{"intermediate_size": 448, "hidden_act": "swiglu", "norm_eps": 1e-06, "attn_scale": 0.177, "tie_word_embeddings": false, "init_std_qkv": 0.0395, "init_std_o": 0.00642, "init_std_down": 0.00642, "learning_rate": 0.00178, "schedule": "wsd"}
Each number is 500 + 40 x the weight over the matrix's rms, rounded and kept within 0 to 999. Layers, rows and columns count from 0. Numbers have three digits each.

# o: layer 5 attention output (transposed), 160x160, rms 0.0444, rows 10-31, columns 0-159
# v: layer 5 attention value, 160x160, rms 0.0626, rows 11-31, columns 0-159
# q: layer 5 attention query, 160x160, rms 0.0882, rows 32-52, columns 0-159
# k: layer 5 attention key, 160x160, rms 0.0862, rows 32-52, columns 0-159
o10:532533528467377467486483392435487509485532446491533519461473510484477496500469562510463508490555452532482524500527489509527454464458514571477506517484443496532468528499501542430502531460481430525497519528544479453535516507505482435444447448516487482482477476519544553473515501489564533501424535484430483544505502459521523508488506524537481492495460475525556472507566489492530477529488447455527506501531492508483470460488539476441484482492479563499474493505543487554483506519570495
v11:495494499497491466494484484475446519537440462461519533472504536492489448496495495466543535491455548522614536467484479488561488505477520525496497529534475463492484504589495525511539542511572463541470415500497544487513497508492564495472485552488465541475513556537423478503504479580483469429498488552520484521496509466496454557426420512471547516489529552532550544538471497434420484487548482547481583462533526514455521530438589495462487401491548557475467548562500500462498556507552481
o11:506455569414501528476532550570534523485541507519557440528504542467509544488504511481513449489455493472503450545450489533465463431511580475501445463514484465476508455479463491460473523518512485527497531547451461551495482471448411498491522501498458499535492541522492525472508548480533480507535497509478561487529494521518552445418575493556526502498540504498468456479457568502528489489523584491504513471496498490486550479587478485521538539488473555493554521469501476503487466509461493
v12:511538511476513451521469473530458455421468509488498509492500489418591503433496469522468425505506458502464481520434521467506498474498418443439509529511512435558499508511539517543545529523420482478515517551512474457426539460456519530529482449487520457509454505460521496492496488481428524520548446504452533527483492551543462502477518528509520533521477503477531508521489535482541496521483548548529514515508484506460429478505507483491474447545514473524476544467492525567444475480469461
o12:469453460464561517465525489516494508497477534512515545527563431481463528490486467519506521522442502495511433465507460461516491563467523496489518483505483461501533480507437493535469467500540503444529462485436478523479485553533552449467481500525473476499485535493529480541516536422522515481522547468535521572487482520524493408503541548492496503510490525522535490482490497486497546515505498480507527567406489576533528570515495487497486568463514465459494458563451535481597503477577527
v13:441442501555510549456498542440576572488569518505516468461570478511462514570504526465437501458440476578493434447497494539492549568498506516506481522461501508480500479512481460473482489555499530529451454483514546546482486528519465468493510517468518479469454509467520541534461432479533502489546495433556496510513501509520524502578553490478465467419494448478471434426497543468502477556471482541512515512506496461477533487467508537496453574515405471529458485473493537522546567508480483
o13:469528428511415505509457426507455467495555472520502485509488516528541419500462505521477470479583495477497524548544519526506488430444491546472537589461508523528478492471560524409487542510475428499500474477503478455471538461495512512548496488475555513478544448460509482503456412519480465508482497533510461453457515496448455520522467476482480537478476495452510524485519512504462500495487462569449516493544546490497416488420456549497427439482471439513478516508501419484449489532517471
v14:532524474511485528550515541466584545441554416509531442542499515532502443508530501514500512494523491514482501509457476508496509518489589586464543538569480561491508559485492472564556483559499468457460559490440479474513516501540498449457496524529554480436517575532489501547527463491495569503471485497577484526483495534486468524521474528506541511505553472525521550508452502539508500514524431611515453463450544507543515542495564498454454519481501493513615487533488514494502464514516538
o14:492485468513627531466522548577488450522470505554474534462493527529500487575491400501543500459468482442566493586514523491473485487517446498536509509510592472450529482462449523499463536528551570453519542517478480548479496474480516528518524513465514516488453446461485494547457488467424489524544494544498515410565528529450473515461536503432533520496480479488464551473457477475479490497514573510475470490503469493486524526514467545607467518471512464474527505533537521439511508496384517
v15:527502492543494471517505467483453484509526443448541518476440462435522503551584538542499494561551533471581563476457533457535441426471499509475486516532488499490509452460506526505528482460509494437549534516523530480474531524474523522465501515522504478437557538533491522487545508514540494499471468468546427512496515489490493481457447492467498484466504473539493485551505459546508509551534509564458549520580527532528484491526555503529509462461580581546555495535518545512499546514495488
o15:501517521507538534476536581499559528510527520494546407548511489531518502503502444412561512495492522464497478530461495484470457491555530427505505456485468419460556510528496491495473472547503502518505517462507519617509482511561472586485458549530476532489487484472502493524441454507508547512564478484476572384508474542461572500469534503496495526472478503422413543515451483503512507478484511420512489517485444499502482485528472521558489542481469463452550558499513515482540469493483482
v16:484494517440514509485517519476562524475497542514493412507544475537486481474477462439490576415506509454431447483554469515517570525509522481434522481489513517500506548519490481514541516545543442448530516496459477455529468478556493490439477539549531482500516586495476489515458481497562521495502562523467504518575454522510494419548454498590506527587522546519519543494496524480522478468457445553524480475472477505543477539410466493528503496554472515469483495473513502529495445464509489
o16:471454486486592457502528409490445492517432468500525615403506469446480575532518481531461463482440453499531520525519539453566503519480483575521478540538586478436482496488478471485497543507472480510503494514474414483520516462446501424457529443462460525536445405523536487496534541427478518485459438520463485483521564494461478458447523507486552479479526476540512475523530508447490493578501544523455472473465489487415546516510488508521474521468479539504466494501540505492501505478463476
v17:526537483454515483503498505487495468529507490562478549529462513528479498520497465484519491569544487549509552564451551555440445537541510534520599512588508494497490482480461423499480501521497455477434553535521538511489559543489465481496499477474543461483533484502531496482546527514494560488487470472527545503512488477492512516461552454456551546529505539480516487434448461495519538500475531484508466536518489526491475495464539486421500486510496465452482508509506542547437430551552541
o17:499384462511604548519485583551489465512545534520482483516508466531519542508517507508525490514517524465503517519505507476485513497512436475491480526485535471511462531445438512565496486549546615487535513524472480542496487484521526502436493522475512568477551507495477421511494524465461501503567508516563494517528509557547439564558516548456523526483503541496455540500466475466509538500486517533468503528494422529518513506450517521594495498503532446486545459497487565507583483497468541
v18:470476534545563459473459487439486464491541528470549520457516537462549437550553447530465507527463539536536562514460455458501469524561513544508489564507427521559443539511513480532497504483548429547475546410432461497495523526470527523510482507511467383411491527506460509532478437480448562501491527502581562514456520475495463568504503501524510502487523530546580492478525505456419502565547447562495546523517572544482501479451574442483425450511497400428477496530467494522475491520487506
o18:526453431423608553466506561595535420520488500558476512508498492539510550505485514526543506463464522438542454548508508551462455471475534450445524519496599437500532474524453545484539523548622544407559512524476504495483541536492446478551531510462490525543465524493526464481498523450476481541578549489518543549547492573464495449488555531434494542482489547473461508495417499484498478483500554505492457514404501517513503514539476515535441511471478510512597478518443467487589470500531545
v19:481529473550514430486484487567483556449526497534403470523509533484461511560571492467507421493460555472484488483399505549455462543501491496454470553489423557546527423458606517515530446531464547572550519501587507517474493522509579523451501501541555467483458489514462571554526429499505452524465477469446474536456481480482527537389515488446505504507553466501483467492518495464482475519518560471477526497496579445526554513522530503544555517466532545491593535493492501504524501504483495
o19:501465396498444469453554520471511507477476572511543444534477518502491402497518428447516495452480484502599429535503456523497507395531482436535593481505481476526507486548422528483519548484576481432551558482447522577470494525513471471500529535529516532484487534467504481521497491481475502460588491529470573460527507557514465501454475524538495537470532459565572567484440548521519576490496509521543444564502508465560500557541544518512417548436499453548488476532498571468502508549522466
v20:527492534482496556517531541511486481465500481524559429494467501475556485443549492516476538526561518466489516459444466488543517504557495452441520512519499510533525520484527455517576462551514489503494532484469491438517500480489492553420510540531440463486533518520438474509556505504527525519462505523462522536498463541528498522467471510548480490519549540535488553522447498538500496508546463487521540515505487534520513545431510470465502510498566521463492493498455508551475479464509528
o20:513463495498520499485518470483502486483446457537522544443521454514457534519482491478489528479456438459534478508490526470492465487506489543503470486528543419439517460515416522489452515529509526480501523534459471540511514522503489491440470463534497476521409446473524481493507545389472550501511483464448542465551511566488508492477547565480494515479466481533498488483480453432525497550484548472493451500475454547456554476550481506549471557511488516486505511514525489502562515499458480
v21:528461499467489531503534496476512531537522485504519532470431436582490504534504551463460498477549476504508493508512461486467512503559476484487519517465571457485480485504483391494466490483446533525532501478495505534480496515564474441524473550475619427520466568564537523524478439521484487499501534414512508533469515526529473457563470496493536535507417501521565466512504519537521522555480498508494496533472493546545542497515486501447525571484503477502452438534544510442419545525540505
o21:471503463537539513496499521493515502532551478449550505501469468488523584546537487548519403522524432537525567582501550480535521476477533503509469512519528511495450485509527477521541469588472531523466463530543547525519452521562537494487480539472508537459501458401525473525471436530429493518523426507541480476547507526428457513522475457489536482475472549385419503505496458476501511529501494548400478503531537496491425470471432524522460494531484480468517545508483504511547414506499475
v22:512485476513498556508501538441572539514491497525480528508508505504480458474519477527549557491486505440511511494524490483432453537480520515450527538530462523479513530502538447466506482454537539508493580485478545518490440509525529509511490536517432495451528502473490524494447506529501535513530454546476491502451510517545447551488472520541539488481502512495485514567545490540405480498505484576503442509472548558470516504496558512508481400510513481576508494515534451457516501497533525
o22:553494491496513507555469525567510473518485470544486510475480552501572529514522437501507490454450495477523497526495491549512517440545495532504572481505570509527516470501479479482517571529606503465485543570495433477548438525466469538470502514505534508496492509506511541532498516511471505540511579528478517512531487460520520488494539492461469500496525504511480474424483528508516466454519516482481453533483479475468505516561436476461474526496461515460504523529493510416466510500503544
v23:528592422470537468553539466541514515507548469483520529451470449530486496448448472530491479466536502492494471534513502509469500443454557530556563506511544488463455529487452483559573584549523437426519488544507498496493545491514504484562504481535495465430438507510497477507479461512448492466489502551538538501510516476449526473461533485471501521510505485498563525441520509606539501538498515480470513522507467474577472545541542477393466519406515464513516485552478510529519467488511525
o23:486453511518671529484497577545496471512510502498530449511516434448498466545516495484478522512476535553548515522504498504532505574493470466514473511517502453430480534443481520584447446510470527501549514473471479585450555461539565542542502484450435510463538529481524444556455491482461493477562479487592481479517519558467443572531437505484539531531533504468469494550511441455463556458519540527467475465443491532462496535465501539586513487464535475458534529510485499464506517472412493
v24:504480506481494563499588501531463505557574463519466510487387450537511477490482452523496479510549535477474471493504509445475506518516557533453544479510505488511514475554474418561531447514480418428485528489530467491526537507521523507501519520578547479484485505517540494540512453518504528509526519480491509553504472511465481416515454464532447496577489479512533505495552471560500542542472409517497465531468456513540493535478507441387506542493505491422503495493519537567461517519509492
o24:474458489501646460476470515497479508489501468493521485454487437485470554549523461483420491527469459507553509529478491450547482510506439535500526533526585457459442541492465519513446508556471477481549539472486452598480512448572520476439458468480452483457486449436490479513428487423458542538479474466504532500500547532425462525575541539484529518482477526454458507589522448412477535611469542536418443491473459474481476521472462521612412549511493493502535498491501473483581475512441477
v25:460586456538502514492517479566545525535571470557488424501493508528475467542501515453557500464510488494508489496507544573425480515497542565489514505547561582494503553541500501522534452527507538513491456479540531472540497543532491455538480480464585521525527493508513529514519537525515474499475471504472472469521527497451558493522597470470457466559488509509443471463454483491502519431444577487538526523461482504566515505522504503508508583429490483480561467505489561489444488540531511
o25:517483496494518498483488488466436487497489562439506525498495504494498352543506518514467525482561495520544545522491518511508548488490422478472497546509465514524484525458496511482498535481503556477540516509517538537513488474489514530519506480502530525490508519480438500519516475530431508462524454547567450434469518502513414574500428495492520500490574518573485535522550503531506566515525493529530501486581545449469490459470551514627525486517543464570440479465530558493452537526459515
v26:542522478467479492508528450523462532552500534517456497464466521525441465463543494509565417521476527475540559493506530525480488498477513478454541527452524554446526497536558523476511591497517529541513487483538541516506546515468501490518538526527545508506430488488495508497497483455502485464486526483522507482546482437495499482442445497425490442496504429497459525465537496388451501486575494433485527459469506525501514525494533485510458521538451521491557483527466562449557595504501492
o26:506516479505413423514500575531492514451454497506489449501474562513477484506552519503531546500487549584522427516464522562460510405478531466533535479488460576539492484477514466465504519514509461485495524534483496523447500481506435503539504482449497466503593552488522515525489497540515456487525509546453486491458488544481450504507515481555514509458586465549533510526433558546500485533483527549525495461492545441503564527562549496537457505470504509509488487452486545471503491497436470
v27:515488445500506469538518526434387540514527524427498554542528494567491512455461518493536475497492433536523512507504517455535475403525501544472531496528528469473564531494452481410549575528547482569491490516534523475579571467458376535544526530515491470569469440467525552467590564477513516498490430516517497513571454506401542514521455502501514517514508487475503503441515468454510543519537496435535464493466460518480513548502469475458493562470487516518508505461524517462535491548551477
o27:491522521547497457540503568519489473499485468494480500530484502484509581520489521430538454509537586511455527456469490496483528553539491513534418481455486558525487480450515505496461497486439529536422535496532535520441491478562523472464528473448509474469571587478467481475477502506521468474553502507536473522444564450533485560549584496540538474489508498474481476593483480509506429511448498539459531431482481487512549521496512529494480487532544493505518507478510557539524512487451512
v28:514505485574470381476472483491419566531472523490429558442570532521389533538534447500502380562441446466545487470507492461479455429517549538462485556478493518524526427512561546457442540435553520546505480475535513543473523534480536481558483528502514439422438450480481522480474518442537488453501439478504529509495478503527505540385468557425469517495499476489461526504494511410483517516517541439498505502488551558436558536517606518595482493588434454533535527494484478517571541481467465
o28:515524400474318477499505521522543519490500497507494412534460572447564518453560518434562509504531565528478426543483486571500519405490522440524622470484434514577512487486503472475518562526523452498502525503430488501460473492512505522546515521443529525574541591512547536527529507552496477533601537546491491539435515549495519475530574469556501472491530469530567531480435579570518493446461503557525510502487492425533525559546480502415449517444524504461481529478473541478533478530577524
v29:541488494492517528472493439553498488485472543518506516512507501474506511531474536546517488521564538486493487500544495480432515480491482425506457480516522486528503492451553523527466504447468570477520482489516535504446533508531484450457451487469517489483485476468497497522458436523455515541472512499506510493487482528538482431464483517492484542559567493485499497526488485516492462478501590513509541503529518440540473504462471518514483451496545512476501492504508502565472504457502495
o29:476466485494495490523533508497566518504508536508529507515499446467506529454524479551486561491452495535498484557519462474529542513499486481477509508540530429490477504519486486555531453450515507453527457496473510499517474515493502511486490501507484475507451466496522450500521498488512456499498518490469522500537478538454510442460433532503508532475516500483489516508500489523545553448492519459502494540460461525496487482477540503571529518480513487486449485525466540467480478455504505
v30:491551519514519471467463479564540556446531456541478445509543554580549496500455517461478468435524522569438471567535500497505574512537511522481511435544525611518482559494485514567471506547549472450499451494470443478529553488454511506513516450537596467491469507468481492479503544473514477468497518535500487488529463485435522469441554546484470500539505476528488473404506522468533495484517601460496458507511515477531520501506435503518536549537440484497580472466526509531497423551511481
o30:443431463436603470497543433474416467520445520502485530486494490453490464486483549556504531503480494507530494506522493446488510541466444464541528531532529526476539505483509520520492486446487558491535491483436563490478557458462543495509561464479520546547471498524474493494541503469470517456501467521579494501478492511508448514497492527475578479520567485606580516556549541508475520511497508501504532471478561452501530574452522529605475496444576467529506467486513563500465550463487514
v31:498448519572504496460546551447466553479469489457479467477581476474489535519551508499504571514463474440563473478476497501584548533489499523493481513501468494521536434511585519476510508474451514569494497474477532528448470507462542505495517573561471481512555516519474482550539478559527456472472518530476523498521466475527429547533488569483487484501533532519503484582493541430460481538501453504485557450462557558471504564411568541529462465559518486455507493501478458505500515456509509
o31:524537505479381513448499502508520523500459486546524538485493537486503524491509492459477425471534514443471479592506500516468472378494543550488532472480502492531536479507502443422498579521526446525469523524464476509513477512461455461483498526450537501528451487490567550490495533486525457555529471487357534454454515480520594450477578462580498518486495462511515486466456532501523472494480511498528479527524498496545519478557460517443485520493445535504505544498486454476514489528544446
q32:409461474566501505499585528426556505471513499505543505527460477459470497526509522462488476532530463489512430510532435500503477519463545557573474494495512500513494520520445490518494526521509535497468533521492559535450493580564445503496468469521440519467530522459421401466525491489501581445477496458515475515511481535527592525480471451474448472512467493502515460456444500486460559541440494461509483546463523538505501507482494509519535471486485525480549463463471490536472524573518454
k32:556523537474511530472494453495511530452546476472542467518474486464507488515479527535544477493483546529454461528520464456515528456476456545539511504523501487540507517459514505513475462525538469492453572474457471521475539538518498461507455497542495520479518525462497506495445481426497515473496531539476493440521451514525531454479536516529453478501485445470506503515483550477507548531489479543558511476523512518468487557482525512528475480488525523514527530477498465531514491499507537
q33:509562505505541452485474452573456459550497464551501523451523540512538471509480467570456479505470530554483569521459510440535487449499491488472505527500527475513509489535488455567529498552456444521515496481499475445462543480499577499501474534513550476489444487513561530515513475456462503501538490522524495501479490493421437502469520487502456494513506533550522552500518466501499461489540454507506463517513449440492491500503526531438487527476510458489495525555464487457509443470536559
k33:398498535468525506469517525521466490496529454531470526462527474512532438495513472529437554463484470513470479443488508492538509535533524504477534507512562504534546530519508470517515423544478507493495488485501434413455476523470599492460545514496501487516526506502537508547494486480435520480473442483505481506496416565559498503508581539499494477513470467526487493518467547503518523486451509535574474577534473437546405483472521479440499438428515481494516470513487482498504485506482535
q34:476469499490453520532464478544490562507465538467571572500463501493485569493492535540495560469507495519414516527536591509511528462527474523507477474498487567530479498454515526480468441469534479513479502518515503577556464463451536497493519489530496463515558503563446482500514484497459569475517532570521509482486535478489468469502508491507577473459506495510449502553549497514574484518501479500494542440519556465454519547500538507555481500535491523461538485479512534524530543505491518
k34:514463486493487495506525504496503545489482531533525497482519524527502615559499532509534547518457524467523483511530503482475503457450557490489473463429440546497459482495474558467582542489514565437478488485530551556454490502528425491543475475415530507488471530492459499482573551524513497521498464521491511527499585481459528481530491482499537460478537510489491407521490446516455482549543490452393466501507552488442614484535520505484505535534472488471454523564507556532523517517520427
q35:458455490458488485522495572467525526500489481494539498544516441515474536442475589491525504526554468415448461508516522523476506528482419490520517486526483515503552517571490563513507530476544539510510499584457497493541465525517526473486530444482488487597565592495536520499497505528472550452515526453525555553528484501498526530508537531485555484461536485487469475456492522554516536517448544461501432495472443552516505482473484445501542477493493514432508441478546531518488511539505474
k35:465414525453463528435494543520481559468531505492551494470463494501499521513474535514551535485462506476484489536498483524496530457521450504499550491455518493498517502540493482428444472501512542471518493534494443488528519469465518438543493491461475528532546454482498522498438516449487507509538529514540514529541433490524511519503536488501482489546503509462516508505443531480519525475534502523527525466467467514495451513529457482502487523527460548445524526440494477565540513523465493
q36:497497542505496506471558454501522506575482499526510469528531528516496481542526431487481458483470475519500528520442465520459500501456549528536466578474529501476497476567512524474468546483458461495467500509519514479438447548594467494483475540512505525461469480458515495483481497467540478519495445431440522500489486585542544495482493546524482516514514515502561477518548509434483523560461519526556440529481487509511540477514528558502472466512533545508452501533480470528485459513519497
k36:500532502483528520464492527459468474428545505510504537511521521506528448533502480498468522515459489518499488460446479468534544561546525485484485462562466472492553531486568532558530493493565497527455528504493492481505538440486485503528461530524513510428437446506467513489461459423433485488458481529486490423545429465429487541466492434511518470505486547493498535435442504489524547487518501446501483467566521464461478487515474440483433527449496491452499537550475479497498473516500543
q37:506528523512503462462472485510536502470507464493498494503500521439492557530531540542491528432460525596529486439499441426433479446547441441481417529471453492521472516470476489395459484529489490486549510443569457509497538524470434540568448491441536511494413516544488518526417456485556498577541524513462519420457529502422461544463426496449471526587574541468523508522544479522488464542556465545489536416553543442464496506532490569547510541598515435524473526461493481523497509486478482
k37:578475471552491473496518548444477547518480600496510485555609561463458518521498549470543568546458471526514517543545536496464552501527459454442519464501492544439472468473511496503499531447531556469467465492482599529497531453468449488543535487409470574485503512519506514503569471483505505472487470546535503500532532419466526480576564524535547464470523491425528492452505564490491534513487506490434481544513496496477602520465486409494435536490462492488469484501543520461458509555544464
q38:532528445603515526518479477522500441483522481497461447518508490431567412504485391473478511494521498540565463521499506529526570519448511470494528432612446504515449507460455411500503481483528498534484515435536467521486543467479483521519441573558521541441448515479479482467518461484515456548500483527507458474512416552447525504482445526586468469517511480491536507460434519516458523458505527503490572517485606482446530441508502493491452531469559418564454535452470449555506469499494540
k38:562470476568540487563498503488580480518431461517475485520508480520532417510518427463431543485517548492467485485477536481464413561446548539527444517516438494545441471514445500527474548501474441476543580440471487490392520489565470549498531499517514433469469552463511482488515458515535533518510486533468509504401484524520511505481514495502563591541511512513541470514521504502505442579462539554412490513532539497554540502543555558505465508484556481568469436522458466512530425526566506
q39:553476470528462476475519473533474483447482615438529522538481504501443546586491545523486551506478453532483498555549543476476560482513428565495530481502502467495512469504528497474491448450511544480487506447502521482566519467470480491462496458549484555536530550506485499523509503505506585469523481506519505470524509483503539524502546507499484509435491460478432540500507456500574509455513516484498480551471564516471482505508491493552462526521492501514502526429500510530531507529487459
k39:493462539463507542461511520466540575472522500456506434498492426514455536487539573548498477437550487534514435514587460528476521438465493526536545505491485476478450540435476437500499496444510518489502464562499455452541550519520534456520512434506479528512509513511531482574477498472546510461492550494526564582506486495538555464502508551524485467524514464470518531484506430491462494484502522453516470538409535509528466543502447523449490459514463516460485508479549479537506561525538462
q40:493526458559560484526513482547462414542497476474462463497487489431594482564497461473470500516522506538504490500445517527484497490477540435480517466566530521519465502496514445493505529474552442463483533427535481498495517497475461547552414559597482559472515448477492486473480471490501465539502442522512536463515434531486582488465500526527489504525534454470583483469406495493516538515532503531478509547520593551486509483524526511478429536401507503520449451503439430568488452518517536
k40:513497562511598459513540502546541492526524489553506512526522474487532430535487466497485524512470473488486517479458472482515458559512545501496477476516506562530439434431484494553478518542442484459509551486476480490515501493570477498544494507496523461459558498510521506494520523499516447441485457463513543544459499592540530506444521554513464519567475495515574460495508528475498489569463559554490507557540521496544572535459553573418483477451507460541482473538457456562516419537488497
q41:473535514500522520479492411515437495538497537488533558513539489510461499519459442510432493516486493477421541498466570490560551497533464541504533521514548420539443543520516485564542471518490526554520477507460494493489459507474563552492509540576490515530484431483507455499527491469469552450482489499495530489494491502547533536497532481478485495391424480514435526504527482517535484535512536447548466517507489543492423542526553512516488541406511544475524494540468500557493504502548490
k41:564512490490487526517492505572461470423546552453553535521556516488454500481527528493541440524468442508513469522451430461456509512476553523452539444504498528480502493454535546441555513507542566491488510497432505463587525490466521452538433460516463566514515528546497484522525536445534496461503444468514532495562511430534535477488521553462539439453472538476508529477458470487464542472550537494501420484512495506486520482521443447495467527453480517507476492454487493505467522527483531
q42:447485539523465501498493485505553488530425494434504519484487544464493541490474461518504499464487582473427529466520500477480456516517512453570497569401550521521550533469540522465440523532506461511516409500572456551451505493464494525495540521435489489530452443528529506486499489564562490574533542503441461515527498489500454513532432514518450508527567464464521480533512492509555514477491415491533488564547481522474496484465469568481589535529531505529510560485511470491497472418531524
k42:466481545505462512533530526517493562502505492469477510515541508522443540503528474467438555449454505480507511457467541510520463512553442468599488506419479537494577481542575524463503542529451543509480403497586473507508474517439431514478582494428548472518473487468527596545554549482567446544524542525479463534533502502548480535574516473465531527532468474538538496547560410506479484492484481480553486490512448513499573468574496485491522548540522528471472560487545520493500456473492546
q43:452482482482453451455556519479479540548448452524566435512487539520473569550539535521515524393475467511580448455570470471419433410526503439478506466407525508390559500571592524450412508438530544457527482448513422510507466555463514462499467506474485525495482515511496498515446448456529461522473580497484521466501531431506556442539467553506504500521555477482510529545490528535491494487493485454527558468461560473497469459549415537526523515531469514467425507478521524433482553504492428
k43:464435535474453528486543456430450575576446543491506558422496443497459580527544488537474488464527457437495487494587517511521546498536434447558501563477517540518504529544517515459525497508447505490511430537553450468512544501473486513504530455456545474598555507500527517523474528560483443535488567477472483483516499542452447530520495515476504506498524486521486516573581497536526494467538489433458568501505502502499466556507510521491535495581563484495539529415551525519539568474464460
q44:526451471503515518563498496489498502527541584574497523511573450531498500472425530491500542551564425496453435544523533562540494557509476558494525494581476518519436470484494524570609468532510498477513502555410567406539490488553587457508517488610569486540528524496481496490500522535510556380522507509522586537477464560508536515415527537488515553465438469557436484480473519529433513460475558444477477535506490526525509571487505479480472448484520500501507442497484483547484525563517540
k44:531488505474514546511444525576497457476539513489508477545420510489563496429472517544553448528506534499499452480505467458476521540483576511451529400573509515500462500476481399518531429475541451525469597528432523504574489454535488478558454540615496553433558494521479451481447414462500548442505515480503543534587520470516564464401516510536487504495478532450474465435437487515495508458516507501481502502425527486455447544447445473462408503425519479521532514493475433544501548563478535
q45:541514552565543500508479514500519503512518498511429501498510517460538536478444490503545540525481585450424514468496489470504473624495549496536456585465486564528484521481510463514534466557465505542527450481494569447509543468468490486481512503453519487505518516495539490481467530561521463562559544474448495588524486477434439593518443511504449487546468494456541487478531517501498553457499430569444504478588425467479519509440471481452532520544496485514562550525453475489518454472497545
k45:574532537482571474517506536553551503508479496509495467617534560505571552498498415480581539479481551514481532497454499474514460588523546542555493483399472481472513463565493468503427544516468515506466423472507555510567523518504493552520512547422481488490487501449515505452542524522562492482551528528508443576529512582488449509494501527511470550532491466514534450503496454519543449522456469540532515531530464576525622447460522514527478541563487462506513527520447501505459461482522547
q46:446529481551543470508465539520494433550462477494483532472461558521555490523513512465460520462440523521510502481449442531569541513541534451504472504495547496541504493532506480451515519473481486536485518508557528512480458468519482502571511560389488458512518513461574532520513523447458463559494502534540472541494465550449492508479510430527489514539524447512513457518471459466463435498535553563524560452593493446505506444527465516477556520459488452488502549485470523486517481475495574
k46:545475504552534490542526502496520445543472463534463485524504511527547467512510400481457581474487522455411508484428534474546375540534519468512496499490523514466492463513519518483466572580463447508572520506503482496438469486485481526525582522402481416456469500479594503535534468529507521487558474440464509545464546468542467513550521441487515544545526485521610500495534486443543469533465505517462457498587482451631616418552556519483557486490490512583462473538496468437529462503528528
q47:446486398517437407448517400540512507540447503457547503483464508519480517595552418492454490458540483556547481497510526496500567430445489493478483431481523513464530475516479474464404502464536427490447528516574451597466500510516463549503476545553508523522441525470493551461479423426493469521424500517504441421469548526497528519552484415464478509459545514504550489553513417528541435526509494494561536513459575541513505478578443565577496500529517513559478494438534523499506500458474484
k47:425450439462428525467546476458473583462417468537517514427467432529478424478485488496407527454546468550481497496568550576479505492559522493489504467491485596516466458487512538502503565558452507463521491526500433472470501532473596505475471469533546466524473537521537518537497513457452491535467481478436495443402433527608529492549508500485550479505506494667463498502585420457452510477572503498582498507425532431500519531533463479470529540514577471505467496478536454508569522455499472
q48:575522536475508589509471539488473478469545518515450459510500526532556502458406527527517545516529510484461534506494445506496454551486588444489520534521474499502455515500546492555605511495519542479522486463423555415487503484438470468476474462533500475435524528533450485523490480583495491529581562523486563551490506450512500408429464591519515545553498540479495501491508599517494537494490484531413510551487487447529507538466525454471465486500517464490530519545496498445530456522601517
k48:555526510520528503486475556496497461523514500449497552562484584482520601480474485398611496480499518486503540528462545513585550539489539518512514479509500478440472440520444490495567543511515497517470491556526565480573482521560533501515522552496500535475546556503485524494509533586491476466551477511510426590546548510426433478484468503486464485542511465519463462538470513508488511504550418531437491463522463542512563527521512586504514492476453538536535522510480509474516472524505500
q49:483542532507426464498525527477578559530483442491411493514531514564490594553542449513470481516496521473537540450545499366470441481548497442532460534447541498466587476512501462496431479467496486542528487528540436563461527480519440530514504505474489469524481493477597474557440505460567505550457490496398526499480510477514470482561458458476449549527497494481543505544536473475467496485512429528463561497568483496540572522443521501522550484565474500499470558471528499502474505454401475
k49:503494473489398453513536575444520465519472491567492477483521441495417532555575439470501478493480460481549545500515530483565519507535435501514481464473508502480505493480488535477493507569487541534504442567549502558479513494532491581454555560402458501538484522456563511543520544504396447523478478428483441469473509548476483482517553518476527559468520481569516469511562435511497427443489450506492506476541399484502539493544523512536570461586533577489433542541531551442434534468417475
q50:416518467585490500405496457509483521558424474490482525450467489533501497537528473502433473478516531497516515491476543443505587478523519504555509486509553523487531522462475485455478505467502377531485512527579421537448489472518481549479483578536497467492488463421545480516458460466479522569464465422446439402515468524560505483549494470525474500434518533534560495514507433509498420539579476504593544484503482485519531484556543574509477528466555475481468510480537489543563493456433519
k50:491464512424469461508483504449425485463434539492481484490547537491465500485512492531482504516488479544441452530473449510547481461464494467509496475529520465492493412472508496481538517487555514521507499518474509527474544500482499536519448438440507484566486507420507479530464477494507502510467506483464456514520629457452476523583458480432574451425580492462513506466488446522501523520532527478459472465479485414380584433481445429514504558448499503483547555406504449484500554526523491
q51:583556535440494540515523447454521518536545508527518486498486483416399457536542522450508382549488481541500488538481468493545487517487404459452519460501475413435519451499463550474479510547494495550486508565455493619539457571477517520463544483558482493522472476476411505567556471539473450489442496431548514415542538508509433518503539503525490474438547526538444527493541480493445462520526538433584562424488487525520490494546435525437437499486457493480487501482562529400456527467470517
k51:434465520519485524402481493506488589497534545407552526456444462502466521504481569574512497464547481530484525480554488495454524486466495465527472542553545488564470567530438417490516444462488483521494550497556468423541489554493525477501367479550501551470497521535464480490456514522511555544451491525481518470457526474568512519464427517480461492523496524465503525542509466499521567460539438477473542519433580529440355542538555470486530454482531510509541499465501507617564473508555441
q52:515466426494534507544480546580499479495422477421496506521515551519585567493465551443538504480451474518484461567502483541551579509491544498480517451485474520506427448546432535527576626494521520484497537504501528393502555462548491474556501556482524497500566598539605500427545578480514531504571522488554434591401518505541605423504426537488569497497491502482582479547524531514482497467568548592379484536504465520512539452524536551471544511486517438477519524469439502420536491555543539
k52:585500514486542507590526479545524459487496500518476451588499507515494490437494502438474492536507571522544468505482482530541468505507522509500508466517538504470541424432533532529527513499531527505520484493468512507476481486521504461509558539474537423412465501455539507529537492475511435455535460456469453530501477472430504401476505493534479470504509462502475441496472504500515485488519490560486497482537438436501619468502461522475492544481505533482484503599490505409490489501451549